Weights of a small transformer language model.
Size: width 320, MLP 832 SwiGLU, vocabulary 25346, 32M parameters.
Architecture: RMSNorm before each block, rotary positions, no biases in attention or MLP.
Training: a variant of SOAP for these matrices, 381M tokens, 2907 steps.
Each number is 128 + 24 x the weight over the matrix's rms, rounded and kept within 0 to 255. Layers, rows and columns count from 0. Numbers have three digits each.

# layer 4 MLP down, 320x832, rms 0.123, rows 192-274, columns 416-447
099144138102119085124099147155135122157105106124133142117149128118131103144114168127115143115136
113146169170119141117136152182133133147106177146168105127113083157097135106111134167102128144102
134138138112136119151116104111117112161116154130095132143108148109127162130129128082154077154103
098111144139131138108132122153078157133130155112149144102113161074125110158106125155144098146147
144136190132116166130115152082114133133117123092111113106132091112092141140103119135110094138136
173106135148135117130113121154139187132127098154157130127137107132164171150159165131146170107133
156206135131142107141162113169137137087129105105119145152120128159155151137101106112156160147100
123158129129079155121142157134153121127150144163138169140132103086099117052165108157103124134103
175126114154205174101158106108162137119119155166116108108130130145121080117105132129146107175133
141143130134153135113120107127114129115126180133118166148098130118082143112150112145131105146124
130109095148160123130144122094126130113154094137119163119135088125125105180132108161135121114070
139097110113182143114098129122093139154140128148121153136176126125133155089129149105139130130060
086151149175131149141125166079126134113142152160145127115099116126155134129109109157074057109144
165110127116142065162126151129134115100123182103152109131154138109127150138158131147197136116094
096101098153110133087139106144116070109114124125171164108186092118165103102101103174100136095133
139103150101109112138174130140141123123167146172106125130145117137139103137146148097149096148128
126117106119154110125134152112134120118128099103148150105100143147132102125143096133121125155111
152117174145130145163166112086129098115155106143149084103170107117151122075165099145143166121133
096135107131143105115152099148176123141123124109110109105112147110164088122108133156116125096166
157111141172143114122128133115156098151136129136163136136159126150118086117143156157114105151106
106147091117149127130142143141117115137143147139140127128134136127137091112124160159156133162096
127121119113120156098128107123182122099150142102158168140119119136117124123156173112120139139145
132148151124109154180156133169131123182123104131096116124103110130117165145139122108147136088105
129104148123118128071113109137147143111137101156141148138133091123142153168135116129162126134107
157098137137109109125120106127124134157141152099119142149150095126116147130123127133171098126119
100135161117118122115155119111137180112101138134109153119109166147129092090152083116141130143135
174145137136133146105118122112181117141163137069137109115116111119139125112188156116148114127165
106139105136149131170130152103120167131127105140143077139110108143103087109154176119164096088088
123127162143138181141121102091099148138175134119173154114113129124089118137114106130113086134155
133143108186121139116106074115139184153092120150107171166117111115164176161179130134114110168134
120190108151110105138137108137070139141140092125149126115129077131104151107156101155122158109116
117120122141136117152135143148136119136081142136125128142110149118132119136169108126157124095106
114111171092106168140145135130139117103145133145166079143153132141133130110148138129112191102099
077150139107143149141114146088138124097121148175165114106157107142108162102146153123117112159155
116151121146139159094092125141091158149085115114160127102082104074113144114096140153102076141150
122155102124131100121108140135121119142156078082131090134141142153102187160138086126100115114121
162094110169148133118126141138142127112135155121105114070089134144135147102140136173123117122100
106115138090125183119121122121126134151128141131130159132165134150088100125105121143146135098088
083143140128084163129182101126135082139191109130080103108143105145094124134169114146126134110119
143144111166119119138124101122106153156110122089120087092131154109105144157173119134174098116125
110110120092100147104131142148118120097130105124145135134115135103120125159123128118148112135095
148106172110128118130111129158121124103136136170111125152119157113170138163119126146168145124102
140120115137118116139104154109145097129159127095134178121127140111133141161176098123112162105139
163156140138140110131135107161086119109140125149144139101152133151109145145103123126134133103098
137143118097140157122091133191161138103080137157133173129104115125134132123125178133157155126150
109112142112162163143203136098127104115101093098131132090164111133131102152097190092155098113143
130130136120144074089131077137110146113135161087066142132132180158167174119197159175131157107145
170120123088111140145168131142117125105089107171161121152103129126121102135137100136111120149146
155119113154183147106100140061107177103183152103079106126113137114162158160105167083115075116153
170125143133143093145140172124113147166148145130142173113133120181130126139118150112141114175165
155095130168113117131127123147129130134124152119092082126109124116138118117077087096137132125114
101164146145134117179126135125080172142108140110140161159095083167095124076081177152112133132144
125155107120109142144110134076146176101137099131142127086123118120099125147118164115122073160105
138122152078147138111137159102090105120087141110124137150118137071109137129130150136146093130096
152106142108154190142129121090082133122124125111133131077130113182152139146117145106114145128174
116119112100144145139115182152110082129128122108104107139127113159146114160139113091123122137142
142107166127160105117186143132150104128103136119104148133142112095150117102163149122112127119122
125102139138113135154122161140090130145148169131161099106095119133123125117121113117160108158112
129124137105149159162087166156122118177174105125149096149122138114181118127144153059128113173076
111108144141111139145099126142154152129129170134090155126103071114105114116120148154121097099115
130139118122149132121138077107123108131123142097136154119161123122146135096120141161146106113126
122108162102112111148103136144120137111138087112138155165058098148160131134101121112132165154121
112106188095116188149127113126145148106183135119128128079141131123172155158127131121145167122086
107142142158142106153108125160128120146083091121168115147144122146074157136143137125147150163134
119126159118108106094136101137171114111100131114154180092092111136145094157121153132123127104134
113120111149108122140133154132114153137110092163152097113119143141130099131121136094101166153159
110102140115134085190126169097082127115127098166125115131091146112151181175142183079116093105057
098109112118121149164104137076132134120119124144130117098107125106172125112129123124107142123162
102107156142095141099125113134111121151131084094118157120124141160089136150131157120128130093094
106160162080124169160104098132165126133121131120116102132114166113147124088138120111146137109146
142109114156112146140113118140147106122121147108077106136116157143105079157131164159101117151102
101148142120091126148106155127107098147112158130121137121100139101144140192153108106123139113076
128130139125159132130132141139110135124122097155138143139100106103120128161123148128169164141123
136174146156119036159115136087142124127110084128128135118119168135151117120140140097125113152169
127138124106099085112106132111109121099131080130103149111125138122131131115092097160124109106124
160130152124135138097141149124115105110173135091143156152150151127135122164173131134133137095113
112202134118099123141125155148107128131156171102139152117078118139116084111132104182119119096081
137133155142128167154121102117088118123146137100118123112132149164090130140139113124105126088092
158165083133100132111154094147113156159153158090113143143131120126120102107102134087107095092119
079153146156117141128129123112126111150121107188112112128123113108157159169135125125149143176136
159106115141081123124118142145159119129142108126161074145121109199149141136116142116138140132146
120082133155142105130175108097144136106161136114131085175170119134114107130154132113101142129160
122146128134116166145107107154158147129145119126121161080135094171123141126104135149129149139119